config = dict(
    vocab_size=8192,
    attn_scale=0.125,
    warmup_steps=200,
    schedule='wsd',
)
Each number is 128 + 32 x the weight over its row's rms, rounded and kept within 0 to 255. Layers, rows and columns count from 0. Numbers have three digits each. The size before them is the row's rms in percent of the matrix's.

# layer 11 MLP up, 1344x256, rms 0.185, rows 850-921, columns 128-191
105:138115155086077084137137094095128166183107152058103156085112110122164112114116144069178165108125120111158114147155144177137120133138120140124129093116104151126158089106130185072113172207118138
102:153109117166128139155137125142107084111087103087221118151121149118133145112087129179088100085190160130122077103134153141104163097145099137157104166105143151176105057151153094190131150114124106
104:087050070138123142073179161091133142138082156181081149130113117172164113161159097134140046015205109131089099167131112093064145174111096117150127116129131136071121114161112104140145149125118163
094:114121152071197133136113121120135139140091102147122146178120105118113092164166148183110147154078122188184140123172138097142144135089126092129132127130071114160140152211160177088137162203090173
099:125082063104148129132120130107126155141130120114080157155135140159103084113146088118113069052167128164132098097101153167155130169120082096114146122064167091173176108130163152165104104140042066
101:187154112113106097130113124095129156143112099134121158135114162208151088114206193141131102055139119122148150118124116157149144239059098087158126077102143182119155162180116152119121092162077124
100:130115145143154109117117105186118117101129109131100152115134136205114102113178132095186175175170105108065135159138102117123127140099120150087125119097056101178119083107128168129150057095148102
099:079126138104172134175085120117136132114144138196106162072098111128169067139162088165066092151151107088170138097148166137089177131121132087077133110128180110121163215070094125148132127100130135
095:164093109106152176076177149140203140099146131098107092159145117142165140183141095146076108122165139130050130126144133170151154121125155146069146131132097126104113100175109097167126113076115144
097:109161110131095140132090123104188134131074093078133138121094114179149112133163132134113096159138092136140129123116108059147112140092148173121105133077103161128156143095151104119144185085095177
103:092129122150132167152182118103115152105118104139121186123218159176196087064102148105177121147190086051120139086162158091147150140139113095099082175147129117107064104206121115129093105092116193
101:144144116066100142090101199140055134108087144144119085112084190167115121139070122085117161120155134123177140117134176139184117139172107129093128163066167074182161117117142152084152100101131161
100:217133151051116127137149155134130119111165136146128192093151173126162157112092121178117124079113108088140119108161124166144122188130111104137144183127161156139111092137138153169083152107115138
103:121120083152171113076094083191119119135171119123103136091126100101142129062139147031168169124152090142110100094155104080146099146123092150138097097176119196181113104095111091136132092080150131
105:098107140157063090129130134139118156184187108109112131144138143130156134122136155083142130129153139071115159149156103111080154175100166132102174123127144112124098171063140157152107121182135180
107:106153146122183154116081089161128143126111088088110183181137061126179183182130068158190142131164164153197117124170115133170110147121086146135105170092087203148121173174174141100177064115149126
100:106168127136090177147157081103148106114126158090173135135100121121110127080106178102141107104211067105099149149110132104102144132070119088152105118179129145163173127098107122133139099157143151
110:171139089105169096111160110088157200113142155116111092090190109128151125129106098104098148134143157122068175128140135146115088109165113067118159124122152106120056140143155102122160170088097113
097:120088079134140115117146208243121148145149157104150144123147105153166117147090155150138155088097132141147162132142155168136112178123124109072143133153077119115123087102080157125068130146096141
102:125077158154137167113093179144128139126137165150136169142114109177184178155204213115114120139156101212166102106144186126103142097171134103101174142124138169078166135097198111084192167126097086
099:100133169098064125107094166150108175106106102205157193150081076116111101132122157118068113060108147137206158098106139099146106160107052100168158167102123103152092155122091111120102096087147111
098:124144111128092136162084148107141185112074123110148123130121113140153150045248103097196126143129062179088136113098119035091099144135138136137157181129134130110110102168098072118080105163108160
100:135102184094143105088142105097144154127141150110129155086104154110148160145157151134137172091116132087097109142188122151106110123100108085178124112115166150151156131121133101150104127126077159
102:083110170141129117199179135101067065099150153122153122156123165210133093077123108185143137164106124148105203109107116149163194154170158099119119141153161184098117150159172086151124123068089174
100:103135143142148119157112170178109084101123095145149144099156190086169115109093158163148105120109153134173120124088163091177143115144111110119178105074087134107112148159123119177125109068164151
103:115182042136090160108163127117159158106150125167185129148122161135117138076088074060154105137100149164130125076169154069142123155156135085133156094140144144175131093133136125121062085126099108
090:135111106176117134116097139143131197134082125182091138147123119136107160173171171130120105130104124162116175103159128165167115170119139126123121107175111149157130125171120183165097139061170149
093:070117035104155127137118121128079133208162106129086125115138137151081160123150106114154114142104119126075100072102143076119160114112070133138109093104091094166074155127139092095124040111099174
094:083136097148132088101166119147097143075147063125130099096051124120168117090107119092080114141108069147166094152115094170147102118118143137091131077083145091118182127102144150142081114124144102
100:184129142130096120122094073156136157073146090114221125065058096157101129101122114157126149178163083146170129077105193121163160119103156149123154143179130146125142090122190048149108100087158174
093:083069133099078096165122063138125133102134065132152095169108142116145224109155086150144098077168169154074164151136151141148108154106129136113116166101145107106149154138115132092086139185102081
100:131196091150115113156134167136155129175154123128099126117141082064091109107061108060100090113120110114161150103107146121127099121106114163098160151105088163132168120130125166105169103178151071
097:160188136061103088113135081145149125128113066057112130130143102133144140129162110168133172097104070150098068125128171127122090130170129138121133174120060150082086171114138135098146196133116104
101:158109104097192238123147187088150153134138113100111065134167125081143117113111150137093206168112102103145090099171132137117087104166088124114144138137129142122166177103170133108129176115092090
100:138175090088125163179132115103127125168143136133106084128120171135148131148145157157063156108122148095144149127145102117102082145084142113112105143118072136107188108107127126125091124127170119
100:192161142159135199084062108160107147142167133079077141112097104104174114116129123153165156129104116129171091147120102117127159137145147079132138223124106121120090090140183096116112148090139089
096:175146076097140156112163148127123095093129075130122026130139131142139111089149120159132145134103177153154134128169119148115131173141117186144078160148117152109159074057147122135117174093121103
100:128224074118178100123103173150190123096133163113166148182131166055110132152120112136110073116142190074118089085157126129092135120151152101152131132138078127136121151172133104171148140100058132
095:133139118090123159135143133109121186078116086097082146138117147160192143084107169117145145148180134178095070112145074128070144111142150179168143130144143103075097098089115101121134115118094159
104:113094089109067064210150164148106092102183130092164079158122141123135188143130075131180140089152143124111159162091125091133165128078127161105140114070141142121105152121126129153131154136173134
098:124153169143113129088089168158084075163139098096170125118088156109107130190181168161170118173127134160144109133114150070140106135104092152094223077092100099133115132115118116201135166115123132
093:082106102108155154136151103134153179145073148066122093054090106161137093119113144106120164128169162083151144179176133135140109101150149100142134178121118124139135122139117100130120144123087149
103:142168152156140141164115158120100166118121183077120112108098176132211106086144137185137117171114129133140109151145089185172163110087141101110127128176133095082130087159144131172173150148119138
103:097216156169128107142130062146157185144094117200140132103132104144111066080128154081125197070102039146134158113107143148143148149135203139133116177166169102069110141113143131167126110096096077
097:114128115099132134100120134090149055113160082132149136094101139167129146104128154108156147136099090145175093102161099100158087113166121130138182076112122161171126153170188073074107094116115135
105:154142089152106217118097057107136120085119154128114134155092127154141123123123119154112107127174116141076138071080112168152167044144109162141106145165157054172152169076078106133152117160116089
098:160129155129130135168149123159056129103114109155075143082060102126150080102135128040119138142100110138174118127137151121170151120078122067078160155219110170097071125163123236156139178171138161
096:146137140123134111113131167073118148090187137133148118124162162143120137125095126169119088130043108166180084170085109090128120193094097174126096123151151117121159094091144174152160143128106104
093:090168140147141146135207118149142138152145080152194054152113187105112105186050113142129116114051140122122123116123103152094127130097146148117103109125101156196159102141090099123113122108132115
107:086119098122133109176032108078118128143112166168077059116107145077125135147143093109136127145192123174105122162166142103179121079176100112124124108126089071098122093139046174141076091123179089
100:092129131124074116131129055147085120140153129180098182148077163092085114124186049126063149125122126133130172159086131075115143063158101113120115062179164113066128183137091185125134132113119085
106:095084092127139122082150120113145114082136111098116209127148072071193046120075172160082150096125115073160133116110088153108180158078163150118129116134110104148140077172120074092133147106116060
100:080082159144104120153123177121163094132097118176152139142139101140170132146152146179112107150152154111158110173161123054130093144113102134075110134187114114129130131144109088111143125102125170
097:144138143079173132160138135093114163068189152104123128150119110173072163155184097077128167057115149101128097084106128132145102150165126171195133121085175135103121184177116103069125136188191171
118:081108111147133194082106109106101096130171189118161152124100098101098109114151135123161087074118113140158176123122147184107137100155186088128145107147139150124178075143161121146137071069143150
108:080146122101150085148113160129127098051149167168092081149134083137183083118069157099151153082086129151121097151097130145152078149136206128086180144152166160111101083129121090168120172156164164
106:098138139127131139136127106163152112131186147170154109143098193142174024081136152130091088085122145104118085109128096099120119101139172169145099137102130133119103094138134059151133186125118136
097:152121168063149114156080040146160088124151160106134162158116137166139091103088060184154126144166104134164138083094146166075148113158120138097133146169145128135177160166086176165146157144131184
093:136052137131124112069103112086155108072107124142112128112152187141110129117116076177127139066073096120131168087150099104094193166154215080054140128083131147150138092147156110141098140091155111
103:135126130125174111115142074131159135153080128081133066121102192155108137081115120127184112106138136168067205169173084132162136128116134094084130150126146150071055082162144162076159066104125190
104:124152144123131129169115189121115099132153116160119146133094102091148117123107159196140139081128088044148162089163094108135134137078132127134106162089126177117079120138122156076119125220090141
094:104123151125132140143096138063101186186131064103138140133132104102159134136170184128129191070156107099172153155111112083118113135200109131102122132135100140136159146111087105128149152139146150
107:127168130097125151099095127162169146056162108102146175118071105145142141093137127043115143095102116164167145129151125099135125176082173121139165161120101102124121117133146126102138146136117157
104:211167114117149130116118157177121150097133081133112139125119166111168116070086151128159168131135089146166171136166129117074182149134150151115145165124122138109193125069123142104113063128156151
101:136137181116164130115164104121127109086140087181104101109075088139141145191138101145173103087133152079110126124147108080057156136088137176108092152127149088091164123140144153119093190162134114
103:110125126104132122162176127153170158175182129178066131141151149158122113142164178106202171151121085116100200149120107138086154148157120099144126210097100143107165134188155115179116119115172137
098:153147109083125145117066121148190101111158119145083034171123134123136114163146074052131071160138160187151095087108169076158128149138106138112152144084169137119152125100149066120076134163115163
099:174128111114117130158114162119156112142114156083171068167108086155042137136095171140156130119093111085125150155103130115116161129124127029131120103135108113125205149136142116112171165160127138
100:134143099162089140181150126154115112142117088128175101129157178086077139130062168123102170113059184157131098082113123111122115115099136174098123106149103110064127194139104071157123152133100114
118:146115165128109133145103149171113196072095135118106086119143098185096138030173153161148144117114155124081142100130043133182149124142114119146155095146172115143076089154131161118119147148134150
101:188135130103116122126116131107150119102193077094086104138108202080109118164089175132109142147183147181113140163165200174143141191137131193120105071142108105103136064169163098149105101062104131
096:105144221142119095110129136179120125107094114123131163121108188113131135178090104080101129123118130168124152076151142112135103181124129103087125084157187130105123182109136151137115143166071152
# layer 11 MLP down (transposed), 1344x256, rms 0.183, rows 850-920, columns 128-191
101:159180100155131165148086120117162089129122082139126137109170131156089102142165103182208142079120097158108144120092159071118202089080172203082152140071088118064131105174128069151138093104119115
101:139122101169138114185111131175134159153173138121108133170134039166123081192141085147167051183118072111100134178125133135111140126041090154104138079104131136082139096109108108102156175099103076
105:154087126125134148143126132103154095071132141120143129146068143163162153118091157159092087132125124116188147145137098162136137118120166094141042098089110123135119105114124089143084129123179143
094:137131141139115134098177115130138145119163095127171163143133067116143101118108129144178141137166109083164135146122155121062176142173159107108083156098095121092151129113133124073157115133128133
101:171166143108122149132042099179190119162151136202157172099138113110170103080147151122118165127121144171043125120118134153151133124137140131174112124117104189122122094119150128110089113115170113
097:148138161224126086212132116072143168137096116095110130088129176134074074097131116057109116080194125170068121163094175089129147114059086135074112125149092071082157164136163143137122118115170130
105:130122161155120084121165112123140143110144159097150191089167088086171142128173121125077141117194174143091085135138164113112074144107116108110037131105141150137148093124112126143126100146121130
095:203183096089153100130118114159043094106098116153095188218089140079127157131135147094160196080147171077153134123129124089131136131116115139158083070133109129124142132189138144097119146127149089
097:189167154127026028118181139095132137186146139102128079065133164113178161072138142226098132108117076135166145111076119114086141108184133144129110079167134158165191107143095176115088171122143160
096:119122122058103083097122087136050093121108165090163138143165137111178089091148104112125199142180131148124101165135136152094116123146098126170051095206080092165188151123126149138167081143112121
101:185120184099164125133116153100125116165116103128102125144114090143156093137112120134130186102081131172128181173143118133101117131116110121182005128126054161104094115105193091133084118103087149
101:131136132136116143133076106148128213077072127134109136126076111071126128110119096106113114123103196184097180089141111141142136093078133164101084160151151132109134155147182095102101138112101136
099:115082182119196134111204119166153099154158150155079107145124120129186170125104128176081055112134134143138158081100072107141183118136132162154187175154083134070128130104089127143116126139141142
097:154129161148090143097140170101119130113095168104144097079155101117174122149133117107159157160166130084169093101092136154137099147086152096150217096167104159130154191145115103071115118142134146
098:108092149126150119106131128154143053084116174125131169135150153145097183099114090150133091141106105126153136120139136144106037110152083139085145140072127106074126095155155143140146140090175165
097:093142191147167131155111125092151110112206120155139116127144139094144064129116146109126177160107127149175133115140115079155090090110163124110126149073097144075119118161170143122093137162141099
105:132195129145121153087197106060147112148170105112147135086155107103136103100141106120154134058133070148084132160133146134166156105100132174166098158105107175132165136116111105119176148094116191
105:172169137090142071130093141107154157159091108139167129057119160115053098145149184157069109092129094111105128096112087152219113160148141151164071130127162111203104194121130091104156110164150075
099:135085097163151158140119150170108174161118144101100100114135167105097144138094088150117149081115148072143131163172109155163149123105165183134149053101163099153106096209136116112112061157114102
101:120182175112139170115127131129187132162157096164170050103167121104167099142141146147058096159135162154104124137083141112173124111167168155140107121148109160138151087144122137121082068139136096
098:125159174122094106178111138140117123153164178091125122111148108117148155116202138141104130102141116232124132075134156115109176082065136129182146144076129132140149142145174148225183151132107106
102:142140100098100148124138147171106129146128107173083099106143159173142133149091123100109119160089168148114126110159064084152120083116112154139105183181120098146088097067142172063071112152179105
104:066126082163128123142122165127136152095126154147111147098106081180080158111185106120151154146126163124088099132077134178142096141137098170144135047115136155118149131135129152134150154147068139
102:143127120105129167139058113081137173145096133192170149148144087181158186201116135167096093109159163143063135200119106162144125148139081109143124153137093100118152158112113171161155164147112105
104:146076105153078192152129191133133222177099139122164140135105117124136136156098108147200111167183091147144109113139093084100080158086141151084220129173177156069122152135128084131127194117127077
093:089115109171196092193151084095128111141111167148096102105175144109105116100120125129102103088148139092159168144096147118134158145143118111167255085083121143178171125117150095146130130153123137
096:160089074092136143161234075153082073092134103094159109089104162141092077142153123161146089079106147138177098134152097131113095131109172122151091087222131108135177163130066138189168131103131088
095:148109170135140136155099190172108107084118158200148139156145157129122165095125105141109101073112110134112110208219160110099079111104122149157169128144118120072053117128194098145172166180202165
098:158095112135120170077095133163134198121126081041146154134097171149140104151122157139170076075187147105116087134128122118095126129101165178136161199080140096192143142097065152128156124149158081
103:126134153134134130129200165149164133171150095110125085174136146152170162133135126123097123150162100139084111132103174085120204154153090169148152133150133102136107143122130117106092075097122106
098:122108129057165086116113125106123113110125102087150157084164179173134168121148041149170122121181146087117112143192086101128118195081121133086093157194067132098106126161179108134112160099097103
100:162153151219107099123164153104140174121113152127115144070118104113125155120139099111163154158092083101113116049086089177098107106200070119154177180119171206119115096128138134150109176087182061
095:090096106145133145127106108072189140183141113096074143121135128137082135125126134107092112130114163151124132135116132079124150157167135074101175092138108168088134164103197102133112186120110093
102:151173139120108152213149112109132146169158126118154170149134131169155081114143195100119129119106093122159105059158152157118141149133148146076144140110103114129112181130097168092126116143113105
104:131163104103173139118150096165198170095145159121168130130182098140100081104067084087147172176124047057181138144180106128201143102141162130200135152100163189140112135076186113130137125095154126
099:063156164083125138051152090113168163229103158126087089161098198093141137138108101128164152099074126152128099147092146145088098127112104145117143078137122143140160103118129140142109150105125137
095:118166154157134154169154158160097112066133141066116184152170160148120131131139074067102151130118147159085133093106119074132124091122067127100083123134105179055062130119078118217096108085131150
094:130126155219129153108143126107121123097162104164116133063089134148116111120107118149153105142072161164124133160083177138106109124131164103093074106138135141206157141118127146088077158145142103
095:172104103226152161134122189122107173177124177192221119088130113101166091082122113075131120140122135144170068157109135073113139192168095103189164146089128172139142109155132154167126168108124123
100:118127198159158150122152218165044101040093097129171137126127117151202131148094094127148081124105098141129065105140094123136102124145112115114084085099120163157098088086175176140097098103110111
092:097126098099139139159185182127111173116070102128134114121149152067192162126113091122069176090116134149148100156172124131123147107192145125103117125122088140109091070149181123146157132134197124
096:124137149116083157100146114110178167132182064150101179152117116158128085143112105153146144137109077113094151107078050110097167104174138142154042145122168088136071109157110123134146109073127116
101:141093156107119130109156144132140130124137072085124113118116158128037141181168168142089116096125150180177106158113115184146190115073138143127134067089133170124108175104103153116151068085098135
103:066154134168130097100190087122079085155155114104126103178154167121158126072119148145179131138129178144123083135154180110118085192102095079106070097108196127158148163142195084168119169074157145
097:091165110063133144071121084131114144120122115080110126139071156158071099132151125116081148154058124131098108134148150151188184151075159141050154130117127126134137122150174255133050114149124079
095:103102143192060167139140132103135084102099134142111138153163103141145070169112179059114110125152123147126123148136110088095104150158159145181116117155115082115146147084110139087148138091195118
095:107075127146135136084132122150134149138100169084099138140145153133149158131116130104115096178161169095152140148154129151069107178121220158103140125104144101104107119068128068212118086154203158
093:175159104117139063144141148102110154144154180140105136099155144092185117146144134172103189171133153154123126142163148178162148057126096104130099140114116088095079100114112102144108109148106151
096:140164215125109064102096117123114150142135147087120128122140074109089123122086107102114125119128132131074120118159129032126069135093137133143152116149124106119104124133101116148136122148159138
107:095144060101116150106159105141126120121079095071133131159106092124165148124160139171108089083173135209116138128092136107114144109125071181109081103100157082128082130114077102118161085158089151
099:070072079087178087088127065135186133119132155097178137156129112113146109055118156114124153121107144134119111131139122121116152127151171139175143156187100085165130126124119125085111170082145121
101:129162101144133147107022179174079133089107118086094138109088088196139070159078107188153105098126125099190104087132083148131119088087109104105120140148109139114119110164064151070074130071150055
102:093145096164118145106095118090127084047115097127109179129168195094132156148154100112122131110162175095130077147137136152127112124189130161115050111179098131078166160181083097126183122146117156
102:181117147148125167101213128104082157113127130095166129159111139115144064117119115144165157131132130161151116181141123143134128132137138121135167155150133120079126158128085182128115122125121135
096:110125075156129091156092135159165125138121117152120097109164158121171115175141098134138127113120127131141087125084106119094116150168105124132255125151124100158149110090140181103115134179135113
103:144139098073139136099133149128112201101104164149162059127086144126094110088106093138128155175109086103104140095132122113082181175126090147151143184108157112144119137100121134124086126187138113
101:145136189072197164118077172134156090104128119137123114200197160101149142169194151109159178139102154119154096105179065148126123149166129110101032127086131140162119070135152097082127071166179140
095:073121177159142111115094128123204111089144141119136093136116142086157067166160168082161143130124177153208126095125180147071088071156103164166099126162127170207166128162176138085134089094100151
099:131179139108127083124145111199153112166156127136095091047143202098109119133085136136166170117093180150076145098097133102098129097140124160110137138129146062120144117200068085172100169126103142
098:157163144159086169132104129082139126200112078194198146125132115166137093181150087183179155123086115178121172148089099059142130113131116117184056089134121104107133088185112161111134187120129101
102:129148112153093142154134138143149099021136170193183135145136125173125108083125100188136112154135100152079152155144140128085139133160146118101140127085101138145117090112163106108109147103102122
091:189130163140127128181119136121080128115152161139111155111082148128160163114104109106196079122042088145125157080111093057121110132196122085092097087142162147135119153145138199119122126125156080
091:108143163091159129158148106192134191103141093137091153064084125138127179123124080086132097107118111180136164102132121129144128135167111090157000133110135128138110125150138143090149152118119161
097:176128195144162096139109180112137159162087146113108180098139110179192167155137112091147073147147097121190118108140122123121078080089168135087133121092108122093080084115083085198143162147170120
100:147161130118082176101145134144120157075100159113120177150089156142188076137117151141132162055106108146130182068070147094134070162058153152114081159090132119133116116056130110130177117100188099
099:089108136094152121179174088135159107122126110171115138101172114120139080092196174102206174125132118149130152107157143072132109118121077164112195122076092128148101121140119114147146105089123114
098:127141078056189097107135114122045130134094109149151182125181110105150093129156094122130136163093128092142192119131138125093118060131153105158100115123195090121127130139129151159129186126113075
111:077104105126148163095199147140133192135109121150122188149177107068150142148129094109104089164132128132084090103082137162092162121136164159160128163159130149177070136108104143123134139067167136
101:107104092106134088112078141173082122096144078144133187090125181132123109116109153148111116132159128148161134134087100159198101146197107086159099128121123178151118089160114146170094109194124161
103:185138148180109105168161082139082183153119093107164126139100036138072145165136142101119112131144094117068165133089122150134099178132145132108209123118072152118171126128093088147132097091097151
094:056077104146075134142128182127112126173110171146148137108102147121152144098115122157139121143136163106135110137083143057099062135180157053085136157109156058155123119090141127158083179166045089
# layer 11 MLP gate, 1344x256, rms 0.181, rows 851-921, columns 128-191
103:079141162107095081133114133125129154148110098120106139127141121200089089164116120119116087156108112132107147083153142108109120127115035100132143157098086107125112070046142118108148149112168183
098:144092155110086115107165109080120162181120168089126072119171142126112113141096105069111097141202114163117072117107122082131080095155149114127138113169085119122149045128175135084122097126119139
099:131073140146112191154127090073136115101141149170099087071133158115129179176113094103104122115135156121109170159110149084124128142108064134129171134135136165119124180099230051112188088158090167
096:080090114111116097122142175106120153149172086165121145141112125093103129170080122141126162129108168139124098153133161080142141149164162130115189119173107151149094105185123112140148158208162131
095:105102155200101119159114134103106100102134096106135124171166083121144139102120079157079084149146119072147075152142144151070149110113123119082168144132184147170115101130123147118097151159096238
097:173115109123134125131161118107114139154079115143150102117109102224125127142132095071193110133100136111139107136122120142130159102100148088128134141136170165112132084073125072148136163113075124
096:157168130096161158197113100147172105121093147124148124067090132123188128150095084150123096134113133121187166220129140113150143148089217146182105098196105127130131185057101069187101172105121186
097:145150115132123095087088138078091145094163126147078095124114130171103124077121098103137145130123134020074117165183179099171141144124086081142128078158139125082154135118216148115162104129082151
096:114074072064151157148108088129129151148111121153108122142066104077130147168110160072167177136151143126155112160113101117163162129119126143126117160146170125059146114122120142097113169131155130
103:106139111181136098146150124162141082115111129105153173074143166126078079090118205138172063153096118062118136093188111132097177139118069140118115096161165103134143174105064095138080086099140168
096:103093109097157115122096133060057119151073108160158175119130118132089114085083142127146143112184084086148118161123159124112124133162157101154154107134110166060069116095120125140118131141152141
104:120179099131096153137131152138111086113140129131085154123139145113103137111103143180151090138148113126198144113124124082126145059157138177141108148121130060110092150074129122094136100157089096
101:159076117101133153083060178125157111156138058158090154138161120161125127122131093158090089099141107154196093129167122072158087161097110110144143125081126185129061095154110103195064130164093148
097:138115116129181162163159102168128116146129078175145168115137085132098121137058110142109152115148146195147129054053188145084156120136123127106096145101115089136155145181130167122153091174102157
096:102074114128124089125118134138109121090143149101126091176079177109178189092121120127097146162138160099130126148138097141165080162159133115126130171180176143101125132092159137093152163125144156
101:114087118072089152118126127184067109136224075098068105085148159177115097092058107129094088151123137056094087159152140151114108075141116171083182157131138127142122126117133159182076162132107131
111:130183096099196147112124123119194150061140128133150123097167148113068123103022158106177123108082152142119159090084178141169093094180116125139169086164173096136078161140101119172144199054119115
096:131166125092089075119101098132115145149049084111129148164152174161124163145122141090098125099139146148110139133119105064087113069166101135093144116153132221113145125152106186116145143193130160
100:198142097141148112134132098105128098122099053108099101131142098120109123103105117152134130160113151167113145142109083115149089196170071165064100130121082123074117124142123194097130094113162186
099:088145145103113172124137171101179134166100144191088062165115147145162142157099088108141163112120129165127064180169128163164088136127122167080122079131162172149103090138125133111117091116097111
099:188148148153097157155111137100103075118195143164096116114166092169114138187071168148106154135085133104182129113177069147181111136133079104186091107160081144133141087173158214137187193108111144
098:126138106175138146095110188067130157172143135160093181114182122149172175121110098115054117122128133076170101143176080149116076079100109111177134094135136125174116127163080150118137105111091117
096:128110111108144097168130114130135131110133095147171144146143131103081088146088131170144136156106138143147101184151121167150131102145121097118118201104107115132138108175063188055109169149155132
095:119123162245074164124117103137166071135137141083102084168148128110106128070087120137108149129132079193082111122080190108072149112102116105080147134103137149112129119140141199134086133168090118
097:140129135137171088144133085175091126183104169136178082047123127184120106167052106121116119172175151124059165181102105133133105182111149086108164133128135165116118124086161116147078074111176084
095:169158156174144141104078097177129113139112070122209091127102125200107138148152158161108105133142143139089164132135125109143085091110112151158154187094145104091117132100137123136146114141128200
092:145102078115147154186105162124097122127114153194138179111097135168112161091183112055133151112159078126160097171096140143105056117170116146194135159128073168169173140091173091170148122120104113
101:178096147097113131137067119131113128074106081072195172114149143054087142142128169155063153088106154106055133064103121108124040103087105153103158135155103127150105129149140107074132096143139101
098:140163130178144123109167130112115099146087115096106104112127125107161141081088177124098137142176054109117178136068132166092157145120130137110097067120128152056058166121079163079097072124123136
094:173130083131121076143081092136152108152122193139095075080133164144098106134113072133119131075131180109121172131134181129073136121091153133106117150119149123111101162107097192128159150179141115
095:109148102135181109167183142090089126143085081136132124087143157158183055133161137095103132177082108079162117099127099134148106177170113095106159152129142113146088103175151096137175160095135127
093:106087117176144145122135161146130111159107181106162179132112112131136169142131097098058141136108170141097165141082135151189119120134093107150149065150123097131123148056070076122122149172186109
098:140123142123121115130161134118140104097175110150116096136104150180159152177137064125037112132130142120172128095107190147145125081168181097141135096120117143142082139133125173118152112137148135
102:145140141133133152181106156182103064149107128157172125179116155100085148061127166092121115106155131150129140126142153133162105111121155116187107121095145101144142108157135104095160149151153094
097:129104090111099103151143111153115145154161128123138119170115160128103144112138109113165079140088131147090100160100118126136095095130100153109089133057115058114172118087189078128155126146079126
096:151081137138127129120127100065101132079124121132060125101091122129142124109108130123160143093111151134099095189127105109136075166180143152137072103164099130106114128124118127115162146110131112
097:201137155150142162152135139135130162125142132136124120115133130172106073138137124086093114200095183106116110141141112153151173112117088098124116094042100096159130136134119106104184113159102137
095:145068124135139162105180130125150119123136193084128045124139123070165157140135105095128139152173144132153140122131155149162064071102150024137175087143088138119132114133136207171122104196109110
100:094164176117143054176131164136096120126130186121062135155134094113114172178121112101068117043164114150184112100138159124064109150199095157164095170121184041142139142136154138129114139052158138
097:079155130086140139108177071140121106115152108098141118136135150134101167139087152118225107159101172168121171127156146119160175136055066082078130107133158133099084143141109131181167174092144070
096:128129093135153075149160158134124142108177181148102095136160176118081132074170107132130137117087087163160132147128101144129143143166107084142149141111176075110057122144174123071105127063124121
101:117085102139181107082128136139087131120139142156139079142089135105136078131121076082136150126104115153167148122164060099171093143142146118138166072109116160115123130141138105089133164137170175
102:149101083146117137107134166135089106143190165140083108134158096092125106119086109092147087109130200138165116094191119108197128147138147148120099099133173098128104155134125123103062173143119066
100:077092096155157150171141116116137145146102130137130103145125108143160048140105102116099144127150184098110117117146161056076049110141105110126097156149129155128170158150127149174170097138160196
091:140140137185141188126101119149127039110128116091125099130094129150141155079145126081189111174157116120170169155187094148158115148128128113128179132117150167163173091135176128096108152130133147
099:135179087137093092160164139083154138086089110119143153085152141078106119172123115162154063123162131101089163111141156114123126116189107102159107103102162165114114158047132058149136131123063117
107:137092127124137148130151118110096119124155144107118097143161134042123128118071171119105097099098087107120165151180082093184108118092110161188156183080155177106152151104149124122194104156164147
095:118124144095130133175157136119090101149159090144105154134138137108127135192112121157109185078128143112146107160076121155127169100146118087142080128113118159121137115070118150080156085097123136
104:186145138171064134172096138094140157141092108132146090098104169104117118122118141124145131147157133154092142218163153103211074083135084104087122172177131079128140112114102129166134092107146060
101:112117170120129146113162141124081141096145086146135180187149126150100155105131095171077164166142120093136117138105067102102041125141125132126171108102150140160096099137138166119117143127143104
105:159100077094079092198062184157135098149120109128132137110114128110115081130117107183092169109076135078113104091134080155151136155162155127129153111140135058109108159164119170115121163187143173
103:047158133097109149207077236099130160166137121136140163096167154120116106110184080096135084092123093142132151127143128095141123093157117113154125088108174168111137099122157092128130095140123128
100:123115135158084154193107079140095124105171074082093115100149127089156138101080210111106170136103192097097116101135075148138106094163126147092093111149127165123061119135145108109129143174103117
114:119121106121085172140138107115111112112164177136147147141145103123143135140132137133143102181137123048109115093114129167104165099118161058136160132155114132126109125122155150100155108120161168
101:124115140124124128099124081152095151187134105171126107127153118127092095169105116115129118129108067140147101138115122149127164125073099096133173160118111137189191135152131079200092150081142140
100:094122189129132140089161135191058155116147120147111166123144142162108092116179131060087146096125120135136174209136109103105174075144082106147186171097116098134134108088092107136116136137104111
098:114117182097093116112092088120126078110125129140115135135132154175173100173121083122128100133168115136098145124103146138087097145136193130159103138110166162145183119074126198131131095077119072
095:155093123080109099146149124176183111106206092176091188141168163142144088074128120150136093104122113128109065136110147221104150132135125134153105105131124177104131138143070125080150184078118123
103:125057090159137086147114121148129132030084161028125077109131102168159168123104065053141164095101103159080048124094138143121156107148150090134127121134167152124130111148100232130143125115130107
101:126140101116142107145107158133177053109122112182169107091120103136123118088078136155138086189197043117154094126202128096109154136164094188048105135098102100135136185178142121148106120178109167
096:090111108122101111159113127182152073138125151095127109126141137122123131124094140148140155213160114195123099107115081090144135201156147074188127077088184112140121083166110114144150149136117107
084:127103098142164132139129118136129071113139079103150165085064172139173121091155146090116139083096124158148170156141099137130137151127068092071075143142084136094169083109160172134093196091114114
096:130141127064149137125222123123109138132155082065124147127156142111124153152133199124072105142143071153153167103123140131180129158135139140080156175135183177104138139124119148102124132163153124
099:170109157157099128068138105154131115152138121155167113162117163135131102142094120086185147124116093097087116116116101132142130092155057127100143112175129110118180100084132096170135145154111145
103:103138130194128128117139150151120100087079098119150155163103079114166131124120104136138125085085163105163143173164148116110164127128157144156116083100130170148144114143105148134129074123114098
097:112110126147144119101147147140119092103112155123189140126138071060141178103176097117085158147190130133154136083094124149140119160071136089079084117169125174152169134153098138125134110143204076
100:104081144130152134138103136092080130106117111207140130123089122190134132183088134108110189098145150106151200104174092099178133131120124128096147025100148126168116121118100086091180131118159126
100:129128110097096085146123189119135135150161127142129175140075158134148159130078132151136156178073192123126117159119171109099148109165132096186127128137088235143081110118085147154158113154124103
116:116090121199141161136131119102108093125158078173156180119083154152118157190146093130152077147138113082206104137074093143122115105111160148082115142149071104164087147065118117135087168177169106
100:150190146146137136056190118148083173157129144121147106081080091167150088193118113115099138116165110147166160109129105152136164133096081133177117120094108131092209133140106134157149153096144096
107:131122134168078153168121155144143138111112183096125196126078081066138142126148125108080087113156097125143136135131141214070095164082161074115125145146162125066097104124103097126111159178141160